Part of a small language model's weights: value residuals.
Each number is 128 + 24 x the weight over its row's rms, rounded and kept within 0 to 255. Layers, rows and columns count from 0. Numbers have three digits each. The size before them is the row's rms in percent of the matrix's.

# gate: layer 4 MLP gate, 2048x768, rms 0.0637, rows 1248-1333, columns 240-287
# up: layer 4 MLP up, 2048x768, rms 0.0685, rows 1248-1333, columns 240-287
# down: layer 4 MLP down (transposed), 2048x768, rms 0.0244, rows 1248-1332, columns 240-287
gate1248 098:113108127129144138137139133138140156156150167068160174079131131130161129122160131097098156156138102156158126180146138138149106112109132122079119
up1248 099:121136131150142125091163091080171118135138165122087142163132164167146145092139104136100171119124132124141091165159122152125160122145140125132165
down1248 099:121113128100135151123200110133145133133147128122155146138155124121079114114175085124156134124133130118136112099095109155103116147119146117116121
gate1249 095:136153118125133146163166169146146163106111177113136118166151129096077134125128102101157169114084143135093128119106090150097164135128149115121133
up1249 092:101117143102106109148110121142132087153127160127130105118126110137171116113042124138130149149112145133123161149094113168114110145129109126102155
down1249 096:143133097116115134098082099142154111115109141137147110109113165125078112113124112139100159157112126136156114095106121175119172096176155173105103
gate1250 096:122156131142099102125119134134113099116142139120076075092149147085164107138135135155107099162143104159078155119118151112146127161160144120130118
up1250 098:170114147150097132185115127151135131134140121190175132166132110132140141123092112107127157129119158134159151152102100097143160103138093177124134
down1250 099:107093158124125129122171118159158137118134134122143171117128141142110106141125116116104095123130124138142123134074109135105086099134121109109141
gate1251 096:147145098127072098120168120119145134116140099123114127142110166099130096146165122128134133161131080163101115189115150092143113128135157090115105
up1251 098:121119132098081195130134144134117094121171156187109140152146137165086145126145124160121146126140156129134099132123092119129141164138108148198118
down1251 100:114130114138158171135095122099119136078126137159124154077166122119102129088128187108131136092138128144139112087112160152103129158141110103169150
gate1252 101:135146117155140188144135164091125157092149165136102156104141092105074083177132126148124120120086125115132149146166131098151099147111128147173169
up1252 102:108180080098127117136126106127122119167123120115137113128115106104141126097168121123102130098087146134152135103151155085126115112147157114132142
down1252 102:082140096131128124125115095148135105144115109077118111152069153131140091092140114142121134151144147155090108086109202139134125089144087130100101
gate1253 100:147111160125146145133130093099151102100146170131124145084127125155141127123137098177105125118148128134087109134125108128157074162109141105131091
up1253 099:138141124121097134144164120117085112141142128139172145144155087121126155090170164161133142162160110125155107095129110111121125116138091095094122
down1253 098:110128097102161098157112128141183133130118165142118109123113146146109129118111121139113120145121166114151140120150062082111137106107122137137121
gate1254 098:173127142123114173104110114168109117108088150140141141106111150113151099167143164091132123113108139149125096108111112093147104139159121134147094
up1254 101:153101148110096162126094128138134104141101097108109136116150175116092114146140150148151114065131104125159143143144139083178127127180144125085146
down1254 101:121101158182149130120154130122102089138148130104104167118135180115140147157104164147133156108140139152139119083100107131098146158120113137137092
gate1255 097:105099105132160147088127111091118116113134129157107136165079112140074152156113125143168107151112123101097106156083156117123098085160113129126101
up1255 098:126147139105139133118088123121172164138094120144156133138151139158069085089100125127137171102186070107143118108095171179126145132115125135133126
down1255 100:101131092166103084103132121094131147129138104165109133091109081171093194109118144158157148110149163114143134147128106123137125119166094113108151
gate1256 093:092085147128112076111119162155141131134107152127111163123128155145120093102108167107155113124145125112121147113113076109134096129149105125095115
up1256 088:106119139123107118118110146150154163124145124140111129123134140109155086087138159126147137132134161095107161120107160125102124103099112113080115
down1256 097:085129137129129127144122141122128122146135148162123146123157074150137131131100157116153124135164151143143098142093072134133127115136093140145132
gate1257 104:140120170142137138173129141171113087107121132146175081099139156120102137120091152122121165160070119122144137115117177137138114130135160131156105
up1257 105:074128152117116188141146133156126134123130109121165144097119130093134157134126135088145162141115117156135118109119149156103121109110189138146120
down1257 106:114115136112119165113099105143149145103130102135148130139118101115195108093135151127084136127096130116141156112139166120119151140161131099149137
gate1258 104:140118134115129103136111154116132151089132135169130148165163157102138130137166092150146098132139114184104140128135123120148084116151138148134143
up1258 098:154171112102139099132161124154140153123141138131097143151148140124139129121161106127115162159175144155106133135137091076149186123155107123144146
down1258 100:110109129102110104156122128159135134098168172144098127134149150136149130130150086116183118166150156133127127188120129135117152100183174128102112
gate1259 101:157122129081156107076125164142156155153116135128145136111131130111140128128130125099105116086126105149099142138158158182101119111127112161132150
up1259 101:152116139144129108111142136152081136114096130104144173177145134075136104139108083111156119117143152101134151148123128101095118134157128144148137
down1259 105:111100111128153136138131096070137125105115150123134165137105185096131143130131138128135142182115085115137108107083122152130117157124111135141157
gate1260 097:141143093140131070156082136135147108123120136120150146148126135149126120115125114093124124129160149136126138135104133129167127126128149114138135
up1260 101:067126136159149120135098135151174085111102125125135133115148123141101147122099151105130152177064099165129116136145128133142155179140090126148112
down1260 098:152150133203123110112100131119113124156085099092134140101135124109108102147119135119160138066151094184137135125143121156160151119155125120154119
gate1261 097:108113129142130144103138123165146131143092110101129133119118124152135099128174157117131110111130151113135134097139073145149136146076122102145122
up1261 099:120105090119094111128121105122200121132102107167101127132147095137086114059159164190127148086148099111129140123132093086098132114151133128110125
down1261 096:117118112087134143143084159154138077129138185115175184114124133089127122137107110141139156147155078139109125123158129144122145120127147111116105
gate1262 102:117141106142123133074090116123113128084140128158108110129136176127102090112153102132132156095111116103135169113148193126106133119146086146114109
up1262 102:113170147119110120140132107080144109102137125122111096145113086130116136157119134089138149103075113128132095106117173120133154131127128146105172
down1262 100:134085124135115112169129119143172121151149132072109106124087129127101119154126100127124108127130130125144091138119158121146157134127115079137109
gate1263 099:129139118155129115125120112125127137146159142148179163101148137136075128132138107124121114153082089135110133123149136076106149110113147148116121
up1263 100:163111161134170148094126127137134107141162114120161102115119108101177120165122130126159083138127113133090132131098138123101129088129108142116126
down1263 102:106106148144146109123124130143129115154138135114133138053100107162124137116100135178145107122108147127130124061135147105112125151157115124104132
gate1264 097:163152102145117146144115126146087149111136138098144148164115168144111135089128162138089129116140101100087114134108145123171143133115092100126085
up1264 095:143127097110161163123140086113152145106113166084142126133129129126129111117113143145121156124094127138136117156120198151159149104113116128133100
down1264 097:133088082131079128106095148112158128141116100102116142123120172148132144122121089126110132096093113140136125105118085174136129168144159136099129
gate1265 100:138150123133151149106122125056109152108160152089128115117111138134150100106128152134112129138129081173105164095106114113143176129105140129072161
up1265 099:151118108099106127160083114126131152116149140106096131143151157128152097140148145113135132106128080148123115144103121082138155098127136161126124
down1265 102:145125126197119096110127113112125111108122104142174149086129108114172134143126185111100151132135117072114123114127177126147107133076106102139103
gate1266 099:148084101128141096137118160146133129122132147150119110144092133101132141129156148113118121089157147109132138116144102148160131119147145132101094
up1266 097:116130131128084094108106159134097146144107144106106122102141085192092131150149122123149154068137148152137148153118131094133099115124135138146128
down1266 092:154130126140134166112127113120172127139110107129125138145142112148160123156129110169063135144139129093112149141111103115070138122114119116127077
gate1267 102:133113119117140110113101069133148169136132135151133160119069103127116120143136127153126160105103175089091172101144114092117082142138154103118127
up1267 096:157123101153115153082115116175104116162135151110148081124130119179141135142186124097110106151117106153129130114098129096120158147133201155107123
down1267 102:148141111158107111118105126092159094156148141149115136162132136137144164148150124174163142117102111135131097166128117137160100149101125151088106
gate1268 103:113142095090129159166107130106142152141134157146146127169137090137120128100116156141088182126148048158121148160132149118117155115173177084139151
up1268 101:120162102130149116188138062146140134109144141145049142094148161138123130132153125134154125169118142110089124130117147137132178144113139133152081
down1268 102:105076129126097123149106132108118133139130149158130142106103124116091109156159145117180092102117138138083134157159116092160098166136139120138152
gate1269 101:142083131142136109091134144078134090143136108128125171160116142110124164159100157101090121150183122098100152139113088122076086141102098119131146
up1269 102:160133130115145134131127123158148155141164149128164143133149158122115146116100120167092159106131131107074114126113141155094155134152135144109172
down1269 101:147076114165159132116124138151147162118138188130128124116144103092113099141161134105170122145140106158154117142086126177103120139128188141121094
gate1270 103:119133140125127142131166110178128104097134086150162155141145130095111135114106088128144108120099104074163132110111142099131149153078126137131118
up1270 101:139167147111147098124141142160077147144152109076141090143126165161145147114168180122144122136132134148112172134134121160109153130126121144128205
down1270 100:137162120132141138135167140133132126128126134088117092137109157124111127123118126151133164107181145157121133113132111129094108129138145144108119
gate1271 100:106095131159141156118129109147131112170113176105138157140142139134108139122150116154068109129125134155110142126098107129157106109160075143118118
up1271 093:142137097133136171122185111090181096147149104138180133120126086150137153127129133131114152144145098135137129144121085084148103132125148151120130
down1271 099:119134094160120142146137085117141127126146106165136117143118124153152128117131121118081117120129132111135128136145091087109141104142147140097117
gate1272 096:158113130163118136139071121151141155109147106184123147126124126143154152121129116150125107107108144112175134102118129100127100119129126108104145
up1272 095:092172132122166115138098109104125175141114147137165132154155139123159113151109078125115109107094145120131087118136113102157148102107128096106171
down1272 097:130116085104125151134108140141103136103077134126151129108202102128105166135150173123127145124144143158127144197126134112120121117138095093136100
gate1273 106:141139133133086104129152130143118137127176119136115113159167129136183130103151110141112112156173171161114131164160114144122112122162140094124128
up1273 101:098066124113107126125171119140151144129143133123102138148159107128100143158135108151143122138077092129118116169127093116139142123100132144123139
down1273 103:116153134091155126102142123112116105100105094097148170099125125117099134125100122124117146134148147122120148113164130100128085147143114143144100
gate1274 099:128137092163148117139151139115116132145135147117117137096119144088133106146135133135110128161136131132107129160137113138119150158145130118168106
up1274 097:150120118159102116094120138146131101144124150135117138122150097112144135107120144125105090135110096115112146161105173152112104157122161099128149
down1274 097:160187116109089140126183118083124153114115201158099097139117130152142119135165082116088150140117133087139143136133130138125136103126105153134094
gate1275 099:109122122141138141136121162124078159153108123185104127150080109147095134162117129116150096100094145162109114112123125143136122160151172158094136
up1275 099:163109116108144111117081163085116097173148164123089063138084113137127099100149118105143117146133143122083162145174114155116103166168154149154118
down1275 097:120115152116122144110115129149112142107104132151136117112113118117090136138085113087135120135117124129090140129165139136146140106107107145139142
gate1276 105:112090162118132198121127128123118130139103154143110114150152105138106167173132126127135122157130142103166122136098115102104146133112144106123101
up1276 103:144123099135130079135147110097143143127127079083153163139117124091137113101118118122123148134122147150132104129170146148151087127128172161137143
down1276 101:154115173111107113164149122092108091140111113175128155127125161100142109172122087097109102086124146129096075126131113134151105159139119089155162
gate1277 098:127157066133092134168057121087100145149141117132124136118112082158160161111093157152108154120143112154094063117174121138133125138142120130098122
up1277 095:136123139129116147132171173101110131148138131122163100136143085126137176086175134160143124118071130149113163128140160154117133159149128155118142
down1277 103:130103124086119148155113165143155119159114126139116135113141103138165156110138124148143112138150170147121088117115127139135150093102105131149118
gate1278 098:135096119137118118104182099108104091152126126123118092105144144108133157174121135110140119096174104127133081135134052115112119086111102159102115
up1278 105:070169153151122139133151117106139134174150123135153124151100123138117086103182120140121145109095153169131147123105160151162083140142124156148174
down1278 099:145132096114129130159140126179128130129124141109109106118146131176094154094180087128124101138083083128109105137148231102151119092130156123178115
gate1279 097:134157097107131083156135140109116157116136158143108113145115115146128116123123087164141091123135172132131158159160139101125139154124100116143132
up1279 097:090118151135129065127138083158105130133139129150156135149155159155118117148129123145088168139143123139148122078112153131115096129165161147119138
down1279 099:142162151081124136150127129127135120125160135123104149154132139136091145120138089113125144108167099159145133127117142162108124113174137117087139
gate1280 101:152157146157100129160104140080128117093134135117120087082110128127148159097121125171129102094115121103108106109154082096149101138129089120165170
up1280 103:145116124127154106152153122140163151132158138182119124137152131144145126118121143096129133130114117124128098128128135163157088116167134108152095
down1280 095:137093072108120158109084104104172160109129100126111136154128122128127099137178193124148149106138171115113121131123114127158127139115142130169134
gate1281 100:097148137139137133185099128172157188098123128131109142138091150105097113140141195122106118129133151124162152121078095157136132122160080090165146
up1281 106:109118146135152172132118131099136125113121118138112100147109164161093112204171113119127146149160150197121099128098125111172162121165112110138131
down1281 101:124110141119160095146115151126174194130110139123144067114152149151131096097109122068109151144140113139143111118101095158124171119185119135146133
gate1282 105:156082125137103082137107128157162117089081101137144117082144107138145132122117106113138123081184153123114115108115136123107113110139128149126131
up1282 107:122110119105092088069137168099153100091115116169152111145147134173096108111070097152119152153157121173103120081115169119130139150124151104120132
down1282 104:110112122157120116082150149108122108131106115125132119114127117124141115115099152141101140152158099112122164150143133157131143123092122108149116
gate1283 100:095116138129163151137111189170130149151156143168151099106108110105149113159117132108114127116113188166122101094149153136148142152125128109134150
up1283 101:110114140093156143142135138167108153131132121076083160129143137117128150155099158127152121097124163136103133173188091137151101115137117097132119
down1283 104:120141143120088210132181109163128107143112147100168091149128115112138130118160135124134093109163115148124125085149136111135122110144134140127107
gate1284 098:132107097101140140096123129094117127112107109115166099094124140134171117112141139158172139137075120134142150109101122138178085138126177162088107
up1284 097:108111102105126160103139113097085109127113088106159100113132097147114141139113102113130126169104047116148153103178148102107154121146149153149121
down1284 099:150144127155065119090114146119116151139152142133142117171137141130143150104131090122127121157147109146130168142125141152147120111091195165090124
gate1285 106:085113128122141141087173149121109177140117104117154129115139118136108101099113139107113135168083121111146158112160120114150084165147132112165088
up1285 104:158119093137151107138070096127152157107072128131154135094156115132107161162206118167095119116094138136124112088152128124147106100157130129169119
down1285 103:121170101107126143089089120123149137084120153143118123080120091144111144149148184163132113147140117124103117131154099131104132144160093126180119
gate1286 098:128152131080092166156099167110136106143133106156124124112110173144132127126094145151155085134111085103144125152106117170103117110119138130134149
up1286 097:130116082112124120101114098094103167104109145145140142121144093152121128116135131084094106099122135157113171131115124131125124160117086142133137
down1286 097:095141089095130100125139127123114138144141136168122116176104126188145155112113131157163120130103135103157117132118093121094093126123138163129136
gate1287 094:096103121175153089125106111103170157116167107087124115121108116105131130128147136126100114144152153130100124098123134160143147120081128120137112
up1287 097:156126131122119159129096133116142111135106081100122168141151133140144127142130088096131086138153133146148093147152165115180110123158139090144146
down1287 094:116136100120112102127106120122151136121140115114095130167135090118113167151157140148147148132153152108125121150129118106145108141112134128126132
gate1288 101:109146156136129176121163161092097144137095088149061113108181093119119128120113140126083123117109164103099118116087114148076106129103121144124153
up1288 099:146085124130166111153144143135138125109146136132156167145098129128124127101092136104169117138105162143127101142158121162135135115123131118145133
down1288 101:132131172116125128149091116136123134129114135153144120119140145079114134107088164080145120138124153156181099132119150128140137133112138109118079
gate1289 098:107170116098144135130129127089138086163118139183111129158099136128133133130114113135122134104100152107100171135094122120103145148126154129106118
up1289 102:154093166129153098088127178140121159148160121178099124103148123130117136112097110178134124140094132172118074088162157161128130122107157117140134
down1289 101:079130154117144131133120115093176163148123123063130105133126109118165102141112074120097101143088114143100133090119098130131150143093139149153121
gate1290 096:092095137148157148108135146123089112116110140153164122149135142107152115120119135157123134115128118113116125144086154130200049157111154088143123
up1290 100:118139132117111129123127142119133123141122071139123137132094135124095107137126129089130124145137163133175169130122138149138088125110129103137150
down1290 100:132154109117133140158157135132195111125110130143131134128123101104123137125123111130164112131167146101113102117143128128120136102137119157105149
gate1291 102:092122137113216109158126105175147147145119060112171124151150105164115096142114157186163125149097131124153128151086130139110147150122147123118133
up1291 103:139116124090116095089123115115110139114125142130114114124138121164110120153159142090144094126084090113098143107106149129142118142130123115175131
down1291 105:115178104144123140115145125151114129108140142118133117145125203072108115112142148106131124152129140107121133112099075128118162170122141135114105
gate1292 098:105086090147138139116131126162160158165147110138146127121145142104123123149148103095120111113159134081114138112138120179148133177124153099098153
up1292 098:134151143117092092106128154140117146132112162143139135093126095119123111163135129099144110170085104164100143110150128105152137136163104164142075
down1292 095:077144140129126119044107128130081126131150160159117123091159164119132132107142099115086192127123096101117167145129149128117095098114140161156081
gate1293 104:110132133110093124141105108136141101099095134102108137139126135116126135102102143117125142149071143145107154128079135134150144097115135139101088
up1293 106:154147123099151155118181106105131106144104168073098137136102088139117159103121120118151140134157138137155173144077148137120118118107112125120150
down1293 103:119128072124157121105138128130089144153103143055122119155105131162132140109148128148126097164127145128138157097098165129128132151095107150136113
gate1294 097:100109108120133079114144122173130107120091112151157099161116092101116093074118105154167141130098124120124104177165137096095121148133152152122153
up1294 092:107121131124121120073148115122109150143121097142109087132130169114090153129140104160133143112164128080111071112106125109140122118143109124112129
down1294 097:140145125097096078139132114162121074146122090139113142124103178114096080164126097149152146125139116133125153119142123116073159073143089124140185
gate1295 102:164121126123123139135119125153098081073162114186128099089135147113130120158140125131150176131109070137167157135163115126110126142122124157134126
up1295 100:095131100122138159156110153124110115092140134117134142077124130142122149142147169162121177125158106137162148114159105126127122112160107129147156
down1295 100:147107166164069105136166090138125126078101157161125207128123135108095147112143130148113161165125119148124171158141122125140153110152149129153123
gate1296 098:074110162135122098120133150132145162112159135084086136099173109111139049143138140141144090132120156139105115094087135168103110094125106096089108
up1296 100:093128148133108143132167145120108118128120134162145125137113134100099153099153129128137135066150105129178141113116131119156118145104142162095143
down1296 099:098131150128146108126116111151143120132133144089165117173086149175136128094122119120137141102120133062161134131131130092138073100179114155142154
gate1297 095:103168140135155098110124120142117105097100100157136104120147168158123142134110146124123107138076146106140121112137122108080131139192108135153091
up1297 091:093112116152152184096157136088111111118127130137112119147116109134107153116146072129151088166158110141168127154136158098142099142113117143167138
down1297 095:114114126069122138126132144093076123129150102116160126115110097187104152127084199108155156080111148089130119107145186128101156139123127110100128
gate1298 099:134127129106140113114121132201140112104166116153167175168129155097137107116169138096148112130118125154137117101143122140117113127097108161131136
up1298 098:128123124155110120133130136124179115139124121135125143179126100104114123140174152141192115160148116149096108169108095158120160135068143151179059
down1298 099:132110096138109179128131118144137127087139135123125095132127139204152149105119143145118142138121117101121098116111108157155102131122145108146140
gate1299 101:136140118094124165159144129143155108135081125102137118142138125126164129121138144095132115094136136113121089158108094187145113147164099127113137
up1299 100:104137120163104103099076168145084129163153103166137138147104109112158149122121125140113172189118151141145146106146103138115113131138130113084135
down1299 100:141142137093171107139160124098124132166131136141122152138127120084167085139137127133125145178102110155107117130136107143154155145100133115142102
gate1300 097:146151140098109160111101130091126133167084125154104128111112133114120121128109100104106133116103163145123126105122115134126082123089143141112152
up1300 099:115121123092127171175161153095135086143098100169116103155123137121133123075173126108080129142124172164133158150163131127145148150135105117120095
down1300 095:134133121110109143105134143106149106106122129133102104128124079111107145109108134149126117112119094169123127132162113099130195093147137100167157
gate1301 096:144128101136143153138116130160130100085133145166130104145107086100121164123140112120130152080140153074116104114111135175148116184126101093131179
up1301 098:164112170099126162123119084158110127118117097094124141084133107142102133171114177109093139139161145129168106122126108152097108174130146159149101
down1301 093:087156154088151115147135135130116092157129134073101125138138103141122170137186166134140148095138113082060145118122172107093115146127105120104096
gate1302 102:140122113163102142127170116104128112118133114117093152159143109146091135096157127106124144135122117126127143117137106105150145174156151186098109
up1302 097:162139121116162131106166146105113114083090102110143134154112129155136125124150135112155175119167160097108100126109117162122152156141094108153121
down1302 097:125124124130097125162118140136129152156107119134107121079131087101119098153097123149127145127142153148126123139162094090129164129155126118140152
gate1303 102:088129125119093133131083143108136151155141166077093136103154118103135137097163121147181110190118132124149135144129166059138110181144100159096142
up1303 104:137161117125130128125131113152147105153148094112141105149110100145104110112095106120093115145137142117105125135106133123120126120128091153076130
down1303 103:142151118080100109117102124133175099120158116130135118163122148144112132086117135102099129108172118114069122131146102075128162122083083129123100
gate1304 095:106067170162156137148073197148090086086156122150097122112138138109114137120135119128107168126116176127133123116117112118112123174154163132121145
up1304 096:090128140156162118140108115126088181086130125108151117130098174136147107124140123154180127116126100143117142128126136144151149116155147133087130
down1304 098:119138142175137133148157095132128073163101070123137129137130126158139123138123127105125118152124092141143095076114145122121135129100122115129108
gate1305 104:123147145153073161116094106130159144115144109063165132072148172128135100136141119100078098113105134142089121149145110108152123138147092137140128
up1305 104:124155138114119125085153169148112147158161116137119165109152138150168122119118130123145133126096116103115147134123136115108162161100096147150123
down1305 104:143153141151131125128122174118133126101142168154154118074149132177139124131056123133124122098142169131077109138126122108118085132152100091166150
gate1306 099:113136143117115112150109114117105144167107108182141125151130119095113141127148126134147121150178155125116152178122129143172104137144131063140130
up1306 099:138167092082092143151146167084100144125142117086108129143139096118088118153096126116144108113130149142155105154110110158103116105134140079115138
down1306 100:136139100109174119155099122106124058122062133149104138126108158118083127145134117140111106121148109120116113117101131160110148146135135071126162
gate1307 095:132120128132148121131100138113093121136087132095138147094100147119134122128120121146155163128172129138144102144131113176154140114146125109119076
up1307 097:130077119149105125151138128146114088128115155123151114099103131138131134098145115165096124127108104093140124104103148133095170144109123129096121
down1307 099:117124109109103133147114112146126133182089114135148129111125153100129119143165086147132169169164131120161159134093150133094178122136109125147106
gate1308 099:126125118135110112158133121147173135102167116086153142149155115101153120121106119111152122140168147118139130163099166113162157140119158083109141
up1308 101:116106129138158110113105170158098106126098170148098145108093103075116154105125105101153145116119124122147087158128153129137082127091113175098122
down1308 104:126139142148136154145195117137109153135130172151073106125128117102135115063134150124125097125114159121114144149131121173106126159148125181128135
gate1309 102:135109144103098119119107126165137106175100129106137189145184075145155109130119156101085147152173154154147120128122120094140115114154133180078140
up1309 100:120161128098151114125105102132135177121106136112113124159162156171140108117144155147106180111105127137128122114117147167087134089133154088071138
down1309 103:116125137127080110140102134100134112153122121129140155100158164143124140117133134122113089111168139135113128168108123116157121134139139100171091
gate1310 114:144116143112108151135113128173152141143136122196103130135123149142124109125109145140115126118125126152129092122097092133116135141085131102123120
up1310 114:097128129107129096133149154053133149134121151112160132124112114108097125120113126153111148142153127100151161104162137139122101142179118143177112
down1310 108:107124083143105126140165129118117134116172119140158113140090120127143124105106129152116169136123105136138103126123132128110142144150107091118145
gate1311 102:175141130114126098113126158148097117113117163159120132145130124131138139131138128113119118106122114153123125105136140115126069091123138133100113
up1311 099:174141141130179141139097140086087086134160134099121085150123110110126157086120122145166151098122153178131143148113115099118116122135155099094141
down1311 101:095111155109154096174138170129113141175127145138161115167099173116153168151132115089104147125130127138132079151119084134127121131175117121147104
gate1312 104:110126133115148071117103126156159132059117139181111151135112139129203101116147177149125113067163117124130114094117140132161140139119108138134125
up1312 101:078131121138086110135138107146137089102159079161138133126132099137153126102179175141111132075109093104127151120115103085174130114111134123180138
down1312 103:125111176170150115145115104165102136119162108117128110140103101115126174137163140150145127161139123187107097101153134118094119130114110131136111
gate1313 099:116111139175126155156146099048133108114109099128116137118155138120138119084131112132121153128143143117100166147139105117098153180124184131105146
up1313 100:140112115104129124131140128128116126148108181122120140157144164142098091138138125133125114130108122130091094120117117104126125116114104104153111
down1313 100:165146144146164148149092150053061112123097124110100100149118159135126133086090137087095120121137116113140095180163124117126112143085131111142138
gate1314 102:131060098131151099139131102135133120087141120124124081141107140134106101167098093140122111177114124098154091140129134134172133151127143113081149
up1314 098:109099115151100139113171141163124153114101167091131134081138133109156124110096107161097120126158168133135147122166145165131142128124152135123102
down1314 099:134148116145156131098104106114142126135129117116107132130137131123099144134128159105098105095144090120151072118137111179125087138174127118130145
gate1315 100:125112101149128120143136153122097139118120103184118115118158139126165142099133126102139131163092154099095074147142148147118120170116115167098129
up1315 101:133132111131145121164109123109127101110153118141098089116141129138108152122136124105115155155131129111113112112100144102162104113136147117139165
down1315 101:102122109104140198132113133123145133104137126172143095131159134100111125104128131106162127160150143109119152116124126159101119113140148136102127
gate1316 095:126144150132105135102118136139106118114138132133107194141169141133178150122128129133162161139090159117099124173175110153151132101117140128065088
up1316 095:113119166111120117127146150117113137190167128112105141132088144164090098129149122141112111139155122165111120145120168104124136184121121097145076
down1316 097:100107134129148153099154132132120114109128145123122129141139128113165108144140110116131123092130119114140109128095161147146178124082180154124136
gate1317 096:140124156139167111120104136075169159081126104154146134102141089153150103109152135145174142129097126157129143128097129135143114141128110149125167
up1317 098:112106136128138131167119118144141097069048188154106163149133072147141094118116098112097156124125105111120135145171121134091146136161142115147106
down1317 094:134161146148088172112112121111155108160147124153157142133116138130126167119111079124130144113160143123091139109116127126117159144114136159146154
gate1318 100:159099132085123101198097181190166150139145125157118175148125133107176103093125103131122162129129113162117133162189075111116158174164115140116116
up1318 101:150123100118123143161149124163169146113092127122149141137147166128137106136111129147084177138127089104133153110133080128094121129103137134112084
down1318 097:100094129131133084152098139123157100148125137164142118122121127136154114135127106101097142131137103080153144129136091118142172115109125137136156
gate1319 104:155114122144110154111103138106121114108132156147139150156139115122107148087164110126082138158136141135130125166113144130146140128172152095105160
up1319 104:110113141125154177147136115160141137108154100097136143140164090105082109155146104157127152159141119173073085125143106118146143168117166130132141
down1319 104:179095133079125137124098117140099153112120089091145125127113136110154095124117123127132116187103100147150145150132126135126124123121114110135179
gate1320 096:110106136128164162135152110124131151096142150120173107162154159144130091156143136131145118171095099139161124135144173129099107150114182138132157
up1320 098:153189135109090136123146080120138138158120139112134147146145087134132127142164127111099126149130082047096150074109079151116135094149147120067147
down1320 095:096126145128164088113120125151144138109114119170151163105154092118115126119071109108131117149111132125106082176122133127105118151145140154158163
gate1321 099:165126131131117156136144141110056119147137121126144122147122137120159133129160157194147154092126132089139144099103162173121114143143126186094153
up1321 099:142108124137090114100099144109161118084109140151111153127163121142081156131118095099091111122122099135140145107115137122124135140146157084125116
down1321 099:147140103158124143151167102148125101044155149135118137126102121098144118155142151189179167160141165126123077091159141122123167099094160117136156
gate1322 103:124113102125095153134137122122093131115193115129119105158136148077103117087103159113120140125166103128136154157108129109123157169104161160123074
up1322 098:169137135143148116134114136098137131115119085158155114089111097098174134114108137121129132138110157144093106142127122119126144152164121163142146
down1322 100:141136140131126138128117105147158105100117173118113144160136124131120162129150128123096151103141144139153165160154109149146131138103127112091122
gate1323 100:136113069130166122102155124087120116097104122099134123115116105118138111115140132144129158151134193155109128137191109126113135127131087125177146
up1323 102:105127177083157122135146141164162115149127116163165119153127142093135119138110133168082176094136157101107128102178146166136129149151126178128122
down1323 102:109124145122110119098122146100153160126146075112117124104128133179156101153170112143101063151131094122098156120094119116081114133135105127142147
gate1324 098:103169110159130132085123132157122129177152149105158130150112144155177135164113182134112166099099145119138137112157133125121077136110152161127165
up1324 099:133114164154092137124119124181139143106115104134132138150139084141113137148167138153154136166104121140124126149099137144121156100123100142121110
down1324 100:128184093153115106152104139133091120121147183142107128093160129146127179122159125140083111138084157133138089148101119082115145123149132135148140
gate1325 095:118136111121147094146144173119107129169177129145114089128110131140100183148107175146150143183099124117170131121097165188138123095172158143072159
up1325 097:147152140147173110128108146096115129098129135081167165092171136153098149141151137130138139131120131131113143142180103136128177117088107139146111
down1325 096:147135128142156151141112122152158117118115185150154149142151140131103138146128145105097116096192131127066152142140118085112130154135136116123130
gate1326 101:165097142098170131146132146107119138154136100117158142112146083180123087111120123131110108124142143096126116130131145128128109125108077112123169
up1326 101:151137125167148114162108119124132125141159126119159134126140118140115088091130141102142139070140145107187130138099183146109107088124119161214182
down1326 101:107121138142150124121112142110060114206172123101099128145154090097147060121088131118110116089146143155152135122096151124077108150143078106171113
gate1327 103:130124098117196125126160168125131143093134137127118155121132141099173163109123107144097123102158140145146160164097119114128107121093105110123124
up1327 105:115164148072159114130117115085119180134137134101117113162098103117128106090156118140119137136117112150144108153131105137102108163095160127121132
down1327 099:117120117107139107127138144092121105108155157141141112156132111121152135143155133126132100147152103114147106142138107128094128172126136101128160
gate1328 102:147119116111126116143135155141186089121157146140157154179115093148091071118139105148132129163105131150103167120119108126148133091150104131111130
up1328 099:115146112102153125120150116117125131165103155150152095110097125160153138111142118094122149131147135131144125127114144147138139145134082151086153
down1328 102:122146056143130109155095140119118113111140119121148107163103137165162167138130150146152139147107094101117135153127128128163126127108116147093157
gate1329 098:159163152147122145101112124119087138117123141159116141132160107157123071139181135163110134139149107109127142140112097113127151175177120130095126
up1329 100:132109136083087086085124117150128136122063184170147127119120144134163148127104131143106110098077144144136114091081103127143144158137122143112085
down1329 100:095134055109113146098103143129145164158115118123137144121168071149161093115090109106137125118112159107105133124144123143121120116128167162114136
gate1330 099:127109137138164145087100132151140110111111076135142178104118186148148076163088185146125138131117177181111126114121127086149126131151126112150087
up1330 097:151121096105158148132089105111075125155108126139130129095098132122122148103149114137148114067114160121121182130149101138121105102131146099166139
down1330 097:146141142136126103139125134140047118137122089131097116117128117185149114142126141179133130127133115156142127138113143171120127130131115169168107
gate1331 100:141111096110130148125095152121115130124146166146139149106133099121153120135099131129143122121077147114135142192121111092142126115118135137101135
up1331 100:123117136127138117150192126187078111089108156130129135126147112085126138100137134111096169155149114169109139157131129100103135142125116153133127
down1331 098:160146153152141090114130159128165109136149145127103159102085143104147106159105116071127107172125163157099142148109127163115168127159135160138155
gate1332 098:153103159152108099120110148101149136163169128124126125117130123123111100122117143106109162093105092138149093158115081121133143107156086092113136
up1332 097:112119129090112131143087108114145183102144102111092130122151160121124102143163114066146146156116097092142108126077124132109104122142108137124116
down1332 099:138149091080124136157096135084122093138124144122132133105126146147153171144118177152118177151150096133102163137135117090151145152164143148168112
gate1333 091:139119090148129129150122088137140109157164119154164131135118115126086117107154129116166125116114154142139153112141103127097052129145078156117134
up1333 088:126086150151136131147139156096116141182158126105129127133151119155151189113151117116122083125121096159118111148138146162159126093159123134141080